{"num_key_value_heads": 1, "norm": "rmsnorm", "optimizer": "soap_variant", "schedule": "wsd"}
Each number is 128 + 32 x the weight over its row's rms, rounded and kept within 0 to 255. Layers, rows and columns count from 0. Numbers have three digits each. The size before them is the row's rms in percent of the matrix's.

# layer 4 MLP up, 512x128, rms 0.167, rows 414-511, columns 64-127
117:065139112132102140081149162157133150090142122114153130063112120169104110112115146107088195132154105128150088127110144105138184155120175158136123184169093083117088163129213074118169115201129114
112:108161146166128115133134119164174119120087136102162123144151125115094069081128108115176120176132200091147109139103110130110097163137138143137130165150088111131110113069161183121153157141122170
048:101141083111120117127142115132107126168105045129160116169111156116069125114124122149114083154179122160116073148144155146148187139094160084068139124162143110044103145156152158062171178129140089
112:104176160155188137170083138102150166122123145142154128113151125094113090135126119080122113106142140119175188115095092107156118120138131181168135065140158070068101157141133107072180113112134082
108:098181134152087131107154110176189181121131097107133114100104133146065112083083130093105121101114140135190134114136165187176157102163151168171104143184124087132089169091137104157084136165126122
128:095100078136124203127138182128071089106134169148044132166122118073111132138152109121182141187146133095142151088101134167132052136127107088111117134151114145132115185195123127144115151069131101
125:134130152127151149170069127152053169141096063144192154138136146165077089105103140146131112183149157099113127152115096090111124157153108154099071111173096140127152133091151089180136171045142131
064:087043118116131122136120147144145193095124109100147158117128097103091085126133060091123112188069148154140125133071190174166073090153139067155106090140105131087133155097163132140116111114110120
117:059108128139151127136143151108160125058193092129092139125178136076098174117072106094163174056117121123097148140069151110117064091120163145077151193104154136126137115131165158169138105079156120
043:141118128102107130147107121140161103116084104076128119140103119105155163147105105115143131096111151114114106142133138086129151099094197110123179099170070121155148175117123113124115176112137101
107:124141108129137111120068177130164114121127128086148180128172126113082044088126092116169151064136123143124114110107109137121134097116146101125149134115112154144201159121159123106155097138171161
095:125134074099131121132063123177142176119177119102083115190131137148068123086108109158125131184131168102119115132148141128106156150120124153130201101097110138137071109149183183055129156094065105
059:095107119062062131122126140111092118173092143115123070152084128122135101140167116153114170161129159085141043090084134092171136124129138176126102099102061152125149144116123109098139167105121106
042:124099143097115150136125113150170166146044099147158138110134177118162181124190123111135134193080171124156099094083153097129125097082146126118102112157121102156131161093126093105100178161140123
063:037082156055151151130107105118141155125140114131169164089113113061133086162147121150144073121126181085128088088098160111116152111146205151162143142145140140090118181115149085164196135164099120
052:084135090086086105167166130148079132167143099107182129133138141138174056095101142110127118158129144142125117138070200135195110075126152133119085109122111115078122174065077133087156167158126122
102:132121155096120100114106132121179138189125123105166158131147121091118070140102169167111108127190106099107065163055146095118045113103133097105040091144133103124136181105158128116104141129198171
044:102114148152104101128147172157131125181095103094110146154152129130065093107146159092171118235108160153141114129087173130105174068166142120117119137150042131083108099113136087138154144107143074
111:150107116092081146032088147097129118095121138174160099072129121110137131040097162193118114130119145114190070142108163140107091111124132111192075099162100144059100149132151106056141108148092102
101:097131108065131139224136120161124126127200151099142136078132135154122070070061136181182137154097118195100125122145110175167117148122154111156105099115187105122106101120174104037111165140111105
110:152150152151102135126123109165083098159111090099125122156094173140192098103090115136129190125185165111056188177091150108140188092132101166149108180097123133008136136160136100103157132164112071
106:166151103148116177122161149143166156113214098114067105124164097137126086146134100106165151175144052112105084095115159142102149128117162092141167094117076179170107177147106203179074098125118165
115:087159157175113097193097135174145088090140100120096153123087116104090132167090111055130110126073114158154144121103139159120153091135132144156121101128129129122109202125126066112096164121116105
115:102116140161060180109135172122087081140114098177115137168123140123147106122174127106127073202151140082157061108081192137149083116105119078126088122103108188134145166100117097143093163217135081
067:159121119103170180086115084182135147167135045109169089113132130084110116095098149106145128110158151191100075118104110152188175128133156124118161104124158158147128170097171134150131159140122088
033:147080142086102175151150188083115161119170092105178154096168091122144104084059134106142140148205158117105104117080162158171160134084125208140135083135126093092114143121143142146146157128139105
046:162126143128057119106138157129078174146149122156071140073118130116098137127116137108091168174148126135099117129074165129133146130123159124107079131145137111050096158077145129146142177100144107
062:146116124105147095091165126162180106179052090104168109165179173126112096123192096097103157135120134104099135101107162116119185119113140134157127076153100131092083154157163129185129158098074124
043:070115126108136154156127197097151181124138115112119162072148127153159093082088134165105109160093118156119069072108154107128142102127165160142129098190102137102101143105138121139170189105116141
095:124055073113111166217114145110125148056151091112103117120105169142136133103141089125166132127115070102145156119155146133112154129124171151128063139153129101111133106162144183130188156076114115
134:184096112112115131087153139124140119173143140148134159121065209096172095121119121095129114193139163119102172152178083194092084164122106122148130124090087173157143143156168152114135187145076168
069:153120112157113179116136100154123123065125110142173105148113136111174108131120156096117100141106141130101129063100155213118118100123125121088126125163037160147172220166127177119130159111129110
119:160146102132133118138165125144071138123166099120126121084153089148150122143174062131094164146101169114129106137083187139153098126144160069146114147166118094146179145068124113152112079187126113
130:153181097163161141100198099107149147114113125125136148136159144089148125101145168095149153176137120094079134114112122079170145130130131162136183076156132117156165183153125133111133172142155110
131:069143124174120171123178142100082132102141087162132110152107155166117106059095166113147181125171098104164207086105083102114169098165124142125135116153105150107139120139134151163165138135121086
118:077182123129124107171117125098204130143173075108104132103097102128131052095066094118169173133142090102149144146143118139141121154148152175134107112124100126206168058176080141145120141129117160
114:169160122153095171127160141094173142152173107146204109142118143156161065104194154152113216179144194103075116110142085155131105098142131110154156140143111189112098116134131131154103142127102092
107:154155157057200106134094134131100174163154113158103127152097141117112132132123137158139072114181147151124100164151192112130134131098073172131128122052110098088076165167156145139079114141147133
112:152150082128127125106102141161114144198116116156168090130103111122147080120119061152075127128119205158108168182111051115094108111128145143093150139117053148137169171105139101156173148156131177
106:171136115100120117164151132149138187142180212171154141093205162159192081106121145160124078107171189106182114175104159149074094167134134172157082105106105111102153130147108136175170156106104182
120:131135114087146143099146131157125075160159115124125180127095097130154114123181097098240086165105087100092107144138076159154171083123132099103153131139122111145057173173137187164129133160170145
121:183111098132099091021159109056092099116139148093133177106120146100121116091180127167087148146127135110178174083089166163110158129126148144146101129105094126151092159114149138149147104170091107
057:168088126117163132116108192119153161160174095166123134153058102155118047114125099126129139139126161146104079119105148163111161131124154192075139091117134099119100135143126181143158149146077070
109:176128125127141088131113134144086122108145144083125117175133147116102119055067182134136228188119146113164150130110115116108137086112116105124150115092124182127155061055178139143137196150116148
047:107088136071087134088145113173116149126135128156169117122109108114119122102107204106143120196121156104112127106080185141151171137079163084127115129121104148095152148106167188161115128077150122
108:129085111129131138111179140155066092148137172112131200128141152213109126128152099074146194116127118164139067124167140157167096137180172197114155076127143149055096143139145117092136127139136116
056:147134079120092158170169112110133145157111091141144146166075145117131119135137158116209195154150150111115096086110125125123105098132171097122070113136147127138097148082117120155122174141120091
037:089138116057125136144160137161138112139110096071079179111149112143141121136162096081141125171116146135057120130100234134173117162109144121145132119169036106096129134080116107129140157182169151
129:113167128145179179156112147145057194137131136117183138160066166125197115088080134167121079186138163109143141219123120103123088148178107092151136188128114136109174157104124112096167119162117158
033:113128109097114133099140134148114148127081144177157140146117105103134102124145073096107048143128157152088049119098165127188157059110147128108120136169112134067130147162140104178115154172148067
052:162125120064090176139127151116070162130134096110112127072148122163099082112105122139167082152110106187115121113090150124164155080109153148149133100080080091096138206109114156140154180152157097
099:087110083061146144219096103149131145084198145089159137065130153133165080096064140142185139163133090150125128116164153129161152159088123076171091106109131118103099131143139131084137096107105115
116:105211154167068129096152114148111073130190091104143112138125108116092144105135168088152148110055107107123168197102159111161067096176116133101168132123121128130166119095125128147134125126109093
118:085156144199111104137094126080158143102118138166125038122184141092073156051107165105099132148152182140112140150101162125138115123179170173088112169114095115151136093122126099109094198114174175
121:102126150141151124175088198178129112124183130071040131150121182162129076103127119088163207124135072115114154202142119094083136095122145121158175143141100146166126066133157142143121139107109145
139:095071173104061147126079089091126097148035142142142118128177161125155113099146156137112102112158164071126118149120152129145049125118186071136117151133108104137130174111159103098150160124151076
110:114152176146094087152171158121074096194093132095102164142087112116136177186120081132094104099123113113124124103160112145127150133077113109120113102094172094087131113125122154129121142104070099
121:145167126147124145151059124172125107101061138133177138129109119133078169147127104154150103112152138145125147153099146071130115128151111128150132122133064146135149198091101172133108162115141160
115:152156165183097142164109121113213129106104132123111144118147141105091069137109160096134130151191110092104154123088151142177055153191174150192098192150149087117162170174166125111135106104116093
112:118105079090141170082102171160146097121110131136166136123107099052168135091171152164119096118205119033104162174070151076073155133153139127155119162118052098117102104168109136153136111167157127
080:145136148144162102168175081136172099133127121171181094141094130062110141130123141100145128172103168086128184147131117081129172109113157113132087089085113116092159091138139123080153126094113095
035:117148113086110169166158100113152146129158131144135175127121139127088131109118119108139169124137144122090102096090162121176173101130148115213138118137073131134116101123135116130114137128128115
058:155143124130113139152128111203167152120142089140146163107111162143062126187152165126138100132134175149119092099095143118119147102124170129161148046122139121108100143121144190139152226148060162
051:064068118108140120111124105163137119118108066079132127152083108104119065124145085144162129168115127112125138127135202137092144080114160173123126086146106146121118187160142201120146187092156091
090:144132070095100125087137114182160135140150096155192161139140146152190152140113133139184103204164176128126131153068140138136088172102061127168155119088159132150081136113128141147138163108092067
108:086116103182159141121125123116139057149136097068090157134167116154110080120152146018118124149130186118151132084113123159133107074122149096147095148147108050116148129125176043146168083122156133
138:082128115119125110102111132103157160150133107099093139132085115135162064097057160132108156087072148122100125127095121128098086172117132136167152128128113102158156123160136110177152105186063134
118:115117100214112122124133166044113119131131119168158103136088166159084125153134099118149123102045175094055112182058139093112154095162114165101096108151089075115143143104118098178183097131158149
118:147136136079061221134147174138139113151137168138127110141099141150176115060093205157132187200157122104091091177115120080124152046111093123100123110138112131073133064079147105203104121130146098
109:096135098098217097140137150148191128129144079129112146120156133117083065134156157073180180101121094148123175100143171130082107172167189126111227087206132138133092155152162145156152082107108099
128:123098109053191150141094163139123180091125102077170137147173105134159085120210151105137121137120127109102200133074112074077146091146148118135128121102073143114136127172161132129214160176126143
098:078107127190148142112106128120114136101176139144153175095123128184124105113114140098149149113094128107148151087058198159104095152135112168092089121106163106120106191143117131142108087139139123
104:123158061118129113171171141098170195087132133123130118160134136154147121099065124140097108144145087105158124158130124132197134136123144131136150099135127038117092125126114073111062120104136096
109:091147087111072074094132073148164102140127112106132108127108107111124142126128137069070167160119182132207108165162063135107146097085104139140193142096148149138156124125150167154152130134137093
110:148150087143121143125088098140110137173109138158128146113136135165172066055105097163115107112130174098115159137111182117074088127160082099145114116146113069110110219171151115100204140105134153
047:133125155080103128141180140159103130106107097097143121133112173093113144091165119146125125188141150175069097061064106127126123156100174124115083103112111131121183154085168127169127139113111094
106:090095090131145080171121134106110103184113182073133139132150195133174097164127105108118100155184141150112129098147127133146107097134090172102186115180101077093146173173117162137081171103073063
041:105102133098110154132139094150137097114083105113129186120138150095106125106109132027155130149105201144113122056096129114127111103101135150158124151136081137118127162088149097173144173142155116
117:093115146114108120092142174153107088099120106107081116148083124086137136171112129103118103104143089108155171064129150089087102122113178090149098089147101133175127195118118138120128094139147105
129:148160104114128088101120132100115122194149148070146135118139104051196134176167114141071086130112158140087089133104113180098133182080070125124063093052043166096159108144092099089176146133092115
105:113125116126196109119112171123128134135104136082124125172066099123169150108162104106116136128126104056135162176113141138116141125135208160104166098111151119088133176158127118116106122113160074
131:123168159158118137136155072144164180123083079167182112090109125130081147117101092160147060100119154101127138183074150062120121117089181134179128167169106128138187189150164150179120134108144097
037:149138114114094149137159109165125102124091112132131130144117135114074107139157121145155166161107182140136077130069134137117161110091180124138150065168091118121108165139185108090206174105113146
037:149129087156102152096166104212113156136080079113112144100137141112111086085133140067115140122091147111119105126096128117122146157093203099170113115186117118147120127056170083151130175115173071
103:062066178149114193134110133109166132078110057125142127117122129154148102108182140155093113140130125097106127171089161140095131111129112100123115113128153065126118142099129140178107144080080066
110:119123104165177111126127191142177076149140170052104118129101142149146140116112111121098115182102103073155094140133154138097114094109099074135107091097135136100146094155085138205128147134124146
116:057062104116139140116106121148117091170160116119180145187130117149164160160134123082160129097097140100126096162140095114140141126120121142084209130175124121121138172146121143174183099141119126
077:132092123096080168133146132157116144132144146118168025074179134137125098147121164115239141162103165157123103140113128132118179103151155147121154109131118142143194196062203080160123144110124134
129:101138152172101119068138061117126077153128169089116131148087179142102118093166120106118160126105160126171173135105152139131103122155130049217141127156094137123151139142106101178092119155120089
105:121159125114102130087071107181183113075132115123103144172104151121093107054145120103141095145163124164117149144112174110119141154108183081151126155164094089156146197114164158157142143109109114
122:146108080108142048168139154100158149168077156166224108113134158122154084143107111133094114133127126143132146101107147145107127103140172146126110152096111110115159078201150123114136175073157137
120:094111116161066115115133121128128126141094116114101127111152196157163102125143119164105158178126130095100112180122144090163096069101147119156147109124204131039111106093193123081201090141154120
120:146091111149084109173159125043103119122161080139115098139109166168138141134098082164121116119107175106068143165078113124116112118178106152013094161086127162113155110104150158162117146135120153
062:111084126068163121135108112105112157094109087125089143115106124123134112124162120121190107147120182102099089105076189132109122114101113157126069113151070121158142143092171139133142165140141136
104:123155131153128133192088133170089130186099125112099109107115119129161144155090096129193120127116130155126142122159140151120131143162143136136120142119128140081144125210146129098131134081126079
038:125113142092153128170193140155117123156105053088129121182098127190053110145123101152128135169161156178120092130095182129144119154092126127135128108157089095111153155100143090135155168154154061
110:122160140180090179114105141136145163109075156123120115145162090134122099103128107147144162175117178121119134141110105136158105083125140128122112181148070103097115158093113238138133137088090101
120:058109159113165113129102141159102152125094080108147101124177131104107058111058159151156174095163125156169142147112137136128152122197201146163162143124098104113056140136137093145150147077165139
# layer 4 MLP down (transposed), 512x128, rms 0.17, rows 414-511, columns 64-127
107:162100128144173167148164138185131139141113120162128128135122189095095178134118132113217096169138152088177201088147146166102100141193086146067130131101112171082083140109138138179078123110136169
113:180129200122142129138131180052115128146093130157071070086103122105125092163180114092137162115155132127160087163153121118110129134105145194125180083126126148243147095182073077119107138088144155
067:202109162128137180104170111144071131128118163062156123090197145130114095130090133080130168116125149073159146112117161120157086106124067133132132098123174084112106116069193132183105128111154171
115:122118066135180153103162151187131150090104083140107158146156109124105157126164175140136096173082137174097075120139120165109184132190096189138102118129178147106145099156134186093109084153138150
104:142158093088081135146125113153091137146116088117133100136135171079129144145151143152092157129110158073154109185134165130089125132209111109152079154104125140169188171189086141126113145115133175
106:229122105145086109152130138103120186145111143121135080222110116121149121087093129150189150097143117201198162102160163116136097146184132134151126098098152133139139185173177131191146089084112125
119:113088063125101091063084154111124137143052127095143115180136147185144153134085102105081118095070109074098144156170076161115169155165145151143112112109122132109107121113123157121130108099105054
101:130153139112120121120141161138087190183128084099158109048112122126109174112149052202139142100079130113129140109116055182113145148153113057033146088120122123134091151125140089145147128141100136
112:153080069124105090073133180176159195157174155187130165103121139127175152124150135154125141174116190147170101169098156149100128094089172149107145148132129142107042113163158145143120174138097094
044:251130114121078128109121159119153107184116115154157177131159096091133171125132075138126058109138085121089099107080126146125089145138111125119130139107123151133125143193066112157079094130220130
102:131193096109080142125132183142093132181148102133144128107079127143166152170118165120110126123173158101122207155181126153116090183200078134042112147159125152077134124113072117100094127145108148
103:130171119137069159162154088157126136127167128074034121134161162134153145120157114135187100100176148115112114148143139050159146160154138108154182139123135144151093145180098158132112127170095138
058:096137134125104146180165076135104137138153123149095109123186165161123144161122120103112102081183139201147161053117116117159144143068149121141165100167138171163135160105094102116155125127125102
049:104177166127073136076105128141108191106186114146142163144112113140140133130092131084134127145213134145107163149058119137113169161135150167101111094073064147057074129191094096119170156107130179
133:139097149099118093094104135144119173071105121196141146081174097127157101156095136098135174129146132156127117099125085071150170118129134129116077139168124135126166138173114129035099161165147107
150:157113198169114122143084106118113093133123102079110121172114173203151168123174140159115148140091118110203108127104122114134081153117117131113172143095139074122146104196127140128079134132116130
104:171159188134138050113146135088141122143118154171105088135052117079153109130134152127140146118167148159097141133143113145145129179124044181109146189118153123211151160165054150168167090104170076
049:172157160112145126103119100146147098107148134138089093129147177091128134146131053158147097108139138086133171065146146122129133162109140144204084124091165126114097152156080122113134138047101196
105:139152156129070126089139128168139111137162101101109129153096154105130131144092150135159098064119124131097144123126166103131119118101098108159148151090169086154116124126152141169122094066130120
102:106161164141172089152116143172108120110164164079186076139125122152105115146112085140127160086154167133110105106107153153101107075173118108128137183101126159141139134118093052149101108094128118
103:135174160126115124116122111124118146199146120123103126159156165167095160130134136105162056173091128104130074193127106137126123164138043095154160123080138175184032134167158101131105117160105142
102:109132123137125070129127169101144154151146132137132116086096128164098151125092123171152075135109138113089096115166124183117120104180125191122068133101150108121174129178135144154132076139081138
120:220158102121111098140142095165193141122138180121121124101141179097187124113133099158096127125123116133144101140104086111111137150083090148130064181118108066119141136136106166107122096185113124
096:077151156126157113108116069155119139086080099094092108114093127140152166119139104120085104098149132111143126076158116071193143126149161105134147134088168138107156054164154098173130113119063163
069:110137115127092128161133128090133104152044135128097170166146140126097138105139123069109198172148151071118144200117091092134152174083090204132107140126199114112112082133122121095139093097096134
063:139129138204095113123148128096126120140135129120132114152123079060140151141194149139131125076122089115140140133144182110113114130154095128106103151066113103198142130139211116128071147144123116
066:107111088149164124108162156116121127129168177147084131094138144099106121167102164153099153130177162099124178128140130063082113136121110143128159059089107129134107210109106192197173105138168134
058:176174110085126139146097067129122114080124106141049153097123181127159127072164090128149134127153057141149140146163144148152100104173151114152134129102110158141142146144153141180101176088187167
052:132120152129131184114126114101083133149112137177111141103137147168127157098092116119155124100179128122116192126162155173148138132139133132140100178158125147173118138127115158122065070077140174
103:116142124092117030050124124147098123071116111094075130111165097127125138126120129180173116107176136126072122174117114088106107167128130076114133137109105149114130124105088103153063128145167170
126:124106186107113098102127193162153150077188113134150152139177201123113127128111149126126121100153138117141238162103118151127098114118137107024130139113122144118081104116169123108154128117112118
072:104126118133174094116154108107128034117142097142106154180167156128101142086123142110144084132119128197144127167105118135127122124195202093056167119097108119134104126108128121116097169129149210
102:126165205149127096123158135123118113135126147116149122072120168098104123113093149118125096122255088124190170122166116110148117167106076142054143130131129159124103132152142082145117208131124117
125:123140131121111117189097117114080175146105117162149106097105126110104132100138104087147111139164113163111128127158153077136162122141133089083139132133152083091095099152208253080144162122072124
112:105129126134144091122126146081153114103081149097111183096109102101108117143123158137127099070153107129135068112175156112189091088107068165081134090156149151060085122162124129116071130136153105
108:182149190168131144158150123092163070131149164102091124100135117087111089110118193169187105096148165159191157108135136078115097181142136079110065124108147130079147129113127101144176177163082131
109:139105143080106101103121100139100159130151141146084151203099163098204126162109156122161077076098147153114141149186169215116118130130150147154166105118166133100109115057107115154111118171071197
111:137145141158131160101078094084164125188143116157080068102144081154104134123075142124099141180084081149117121133111162123156077142139126158080176161119146188166118081162096076082068093072119078
104:117151118102135101108100108148086133093150144079055102052136110098197131150129079145194135083135126121121170147134178133083105131157099173084106113111148111133136170169118118123051148136160181
104:113143166066114135172104083056100160165157075130076126109079127111169113112150094114145154169108127127189174100153141088120077148126070156072133160152101146181150182173137096139129170132214167
109:126185151151147079128081147069169163080166166092130101130144091173104166129142089143212106093113106161176099150090158183106139156130107130082186175122136124113088118186126157146149077152107114
113:057155196092138145071137142105175104111133130135104134070130109099088142159084123097072083113117121111166139121153161137140105108064158137096118143151100113102138096131123135126057109206145109
061:101158101141035153141170164118103156131131116122152096141167124101124170131129117127089069137102149080138133116137118096126138132202122092176115124099141097183169106173123096045143127125160151
107:082127186147128127135130110132163150095125132101126134058177147142075113131158177168062076122128152131209105099157157148190156162123086119101182192139112107131168143111081131108119120220129158
048:166145108136114066090150140117131145074082101098087150143137139121152135099155123077142105087099132130088131141098093098114180069124118173175157151081146106119122084147132076171104079163159201
110:209164139102148124079178132126119097098075108117133114130121118133061150140139160100113103140116125120149144113154159046069041129179111106104143169161141098080083136114125123037140134095142132
082:126053167130103081088159113144147094101134078118055232124170088135125134093123067153071129139093210130127120071118119111117163123083137176162167125125145137114139110148155131132140154157135109
038:084119150159106158057170135139109132106150111143164147111112155107140166185093169164104121161143186169131087100117124121118116096098147150090080087114156113149136131079159163110109141109097090
114:121143128135103108127122137144122152184087144180122155196107121102148176119161089162109190102165122110145056059166106205127168153104138134135109077125147130173143081120115080131122113157123086
045:112134086155185118112137138128104145121131121139157168128146077117121128118101113142108179143168145112159131174123125165115125196106084159137143162157111143122089081153131089002123105117154134
073:129079120117177125162115114111108133159195193194153144127128106108135177106126166179061164145114186182157110108136113147134159145137123132106132089168130093112159190117137121081048179116140129
100:152180131145114110127126138189066144087137112077140068146141134125116115091123091102093147073088162128105121105106138097085108084164149092087107171099114160111176165121045104152049182074123147
108:129153129138131096198136176067095150153172134127163099141151114084144107133142144116108111122095089174119162153117154134105108130094088129098175138109110146142126094164146111128136185157138129
114:148137146090117124116092121142133109132143143104077183103107135082189104116139154121168169141191108127175061121122144131214148137134091128143082164117101179070082077187101149098181111137171089
109:174193142136110106172153123142154113135123150139129141032174069115117138137163165115123132138160151120091175115113155098160128152096076084138092192168163141082158164105084113093124155198138162
129:103162120115106120143154180152116204106121185130105146108134106085145112125148109093067185099183105131141107163167087150151069159122148104173157134084121093148111136146074117114161086079122101
103:132188132126132103093108119103180093089151105073100159144166142169149130108167206110144113082102155163019144181125116117131116083083115163119173191089145171132113128175131149173114158187112124
120:173162102163147095083080134080142094110052123109121163090100120181159116102076109102143105161093101172155100131158109093129199165209148118180144175141087121171152114135109153095082108129104113
111:106115131135180105109145141127135134128170086117128103114051114140129156148122068152132171199069138098096093144101148157125120096116117161163102073139074141125122192126102187144150204088135132
109:137125144187162119108129170144127166132132128178161130200081143166114147125090100126137098104142162166074114164151114118119084128143136119112115082149139132183131095126146129198107209148129110
093:070135124150122119129114086139108169085098089188143090167140144156114130159116106102148144061094145088132121170057113129102111146116150056129166134174173147148075139177125112124148088137100087
034:167128114152089103098107140168083130125095102181109146149144080092168174156103125149124127103084074148165117152144089076132196138107106172149142091113159153060158137146077141084169063171141123
063:158108154175153156104098114119144140111116133185162119150116063126106105117109136162136153149099113164145171150137119132103149105124147109149176195111115184097089213116151148133156144098118126
045:132127058165130109134123114182098143112158137100141168100141144128122144183104118209152147205111102088110140092084077131090153134103116104096096186139109110136107049167103139116123071125165151
140:167158092071098141175074089126115123100101119118137170126098116114128188164123092139170131073082089165098126110109173150114136118078100158150085106102119124128138125137116102080138099176157121
108:113123139122129215123148155128206179146148162141096092128168152155157162092155181169150116104170079179148167181109145148129174183154138109061136103133136120110158150126114089157101113152076135
121:113166098179155106132103142163056110143126106121095160121133119076160181133172101146167130108181086156180146104138180110109114123118115159109174188130158168164148048157122070131146165156149096
112:127080155142126094154119123200145108056175095120146098214086146151143139098102132169176098101166158162150095137062121154103123105141151060158090116129150113131117084139127140135085050097118130
117:144118110090114120149130144133094119118096148128158103123096130133209071137145122100172112086065129150087071140168168103176201168096144138140122122179167129107068068160107197090099127123102161
099:184156059101110173104085130108085130103112172130141122103131130108108176147069178120091138134125092149104137155173149146091105169054092130141130191091141167092148119127093102082151175111092128
125:120123068133098111113144129120121168158105081091122142104131184130129091170115143109129048113123157109126123043111131140139137111089126082105164128103116142106155237094124129183118153127143146
104:112096176168130173144158137124165131114130146141156107160178122125137054152111073148117160069088151135129147077189128180077105166130103136076154152096144141122107191161135140106063086168169127
098:173084114091116110071154179177131203051145093097101156140115076098150187140139124111138146098149134170133172146201137165120097128141115152122154116148176163170127098110071146095102112108154172
104:184127064110136148102091140111126127129091133192119108197079105129099120137082192153143162054110137124177222120159139116133069076174103090163131116108155131101112123141104169103115094160158166
111:140083162128175121147118094126122131127105106163129103083138130153117193152148052136110155192129141124179119043126099075126142119144141113097171093151141120076161125181123148071142121081188116
097:156097088162136149078109109201135114106092050084164193149168045131098164146150086138131147129116038128124161143141119118115072147081097137118160144168100101172173129133089135117130089114130102
107:122132158115072122100075122117151102084078141112148156112139152062091123154108152148110157050168096100106206083107078110118100117122081139066061136064209104147141167145178171135057113112171167
047:137144119085105161096133146159121203121176109141135067102095114104157134155140126168160130134120113090146140133105123149184161190086147115068183117215096127099125129132118116097156130107140150
118:181119202209091132145119094098194100119166132128113127130137135112154103084093128149161115171106142149131207080118087119123138096134169187140127168165171110077130076139081162148147192134159083
115:127134069142141077092062102088150092077138141141063196119103140155120131111120139169131150183136126135158009112150138133118166086065083155115108157143168133063129140141155114116096093135156136
112:063080132096068108156092100137095127079134189128122172151128107109140053071092176154152148092176119147136127132115170167071170124106128134132161120173142120125127139177103094173144162130176105
130:160153172097130107156100099087084115079130120152138133135100194129106099133153079080094188121153121118101121094191154098103150097101193153142119103123142089093146082143119135103090135142083181
038:137192105144127141125161101097098083105130089128113135141129088098170114083095133133147162150135176128163179101039152121161091103187147183055101125113093192162119121106160094138077081136150117
046:105215146141100086133109102093127130119161096147148116103096122166131102120057142107087138085154204132128150131187160124129109103145107162114110198057189123126153109143135120108153121135123166
105:111124155125122177071130102153134117119080110140096125140129136136130153179138119135082122135116161191125165147130115143155144179189097137078156118111141105163175142134050162144125085105123098
115:082067150088148114130122202145191124142106162119148120129141124160139136128108085109107133110146116148143101131156159060139114139171112071177146135081137092131094193151054123126086105117163170
104:161150135151193094117066134142146103042110143109141116118143101095130163131096144152129073123117153131145055123153163138149124113093100067144153126127203098108080082106091127091078143145058148
116:169136146090173162168073123106146073158187127145132143159117147130094143137145101153171129084167165099123166126132184094098201166141111163148153170115143165192166114132120145188129123129163156
110:100160158168147137132060133152103129112158141179121100102147145172154098124074069083162108080163148126134149088112149178086126112116158114153136160153129187094093127127079105164145144155118210
098:133120163184165129117115204190145124104209118180106112120159089151161133162119077196115138103120139108087107130170078051154102116122133136071090105095140124110124121123093154106105039132115133
108:104173148103106116139142104190116128143134144126167089092135153148129150106118121117113170101159124143124060111175073125091112154153204062117149169155203126135150115184132151165134116094100110
123:127158161073173123154136139235131133103151128148136121162110095121162167139126111110091109091044100147122153127092056137120105139123157150126166191109134088150141165103102108095110161096084131
115:114126143116206102112161164174151133123100170128114144102158120141117158118143104061155103100139126122100134153194131177154119117157143104094122139093056089157144061204101129114148123098110117
065:073122085141086120160095138196148149110111111109155093119110119081113117086121132151180127102121169147107112093182105126068165144091096115118104138112141148128109091058144139162123152106074090
115:140172170093104130128144120092128094132138133104129114130166104155118125115113112104110108118081143172067109099076142149144093146115079080129180141139126095146139080161107125151131118132166175
048:140136099142106056139129087118133144119135185154181167070165105063217163110163144148152132070164129105166080144179195138124116161119167125119144151172148163130113127110104112098122144054112155
108:100102144101124116110156197126079130117151068138127095127100147127079163150124089143197162114132133149131111195126176073111156151136089182111071099138128177172118140123057070148125147110203154
118:132064103152103103140135152147093128111142122167121119111134141104116179106148120158123091153187127135144085162130177112113151124150149108107139163097145121137160049119125155115133098130100110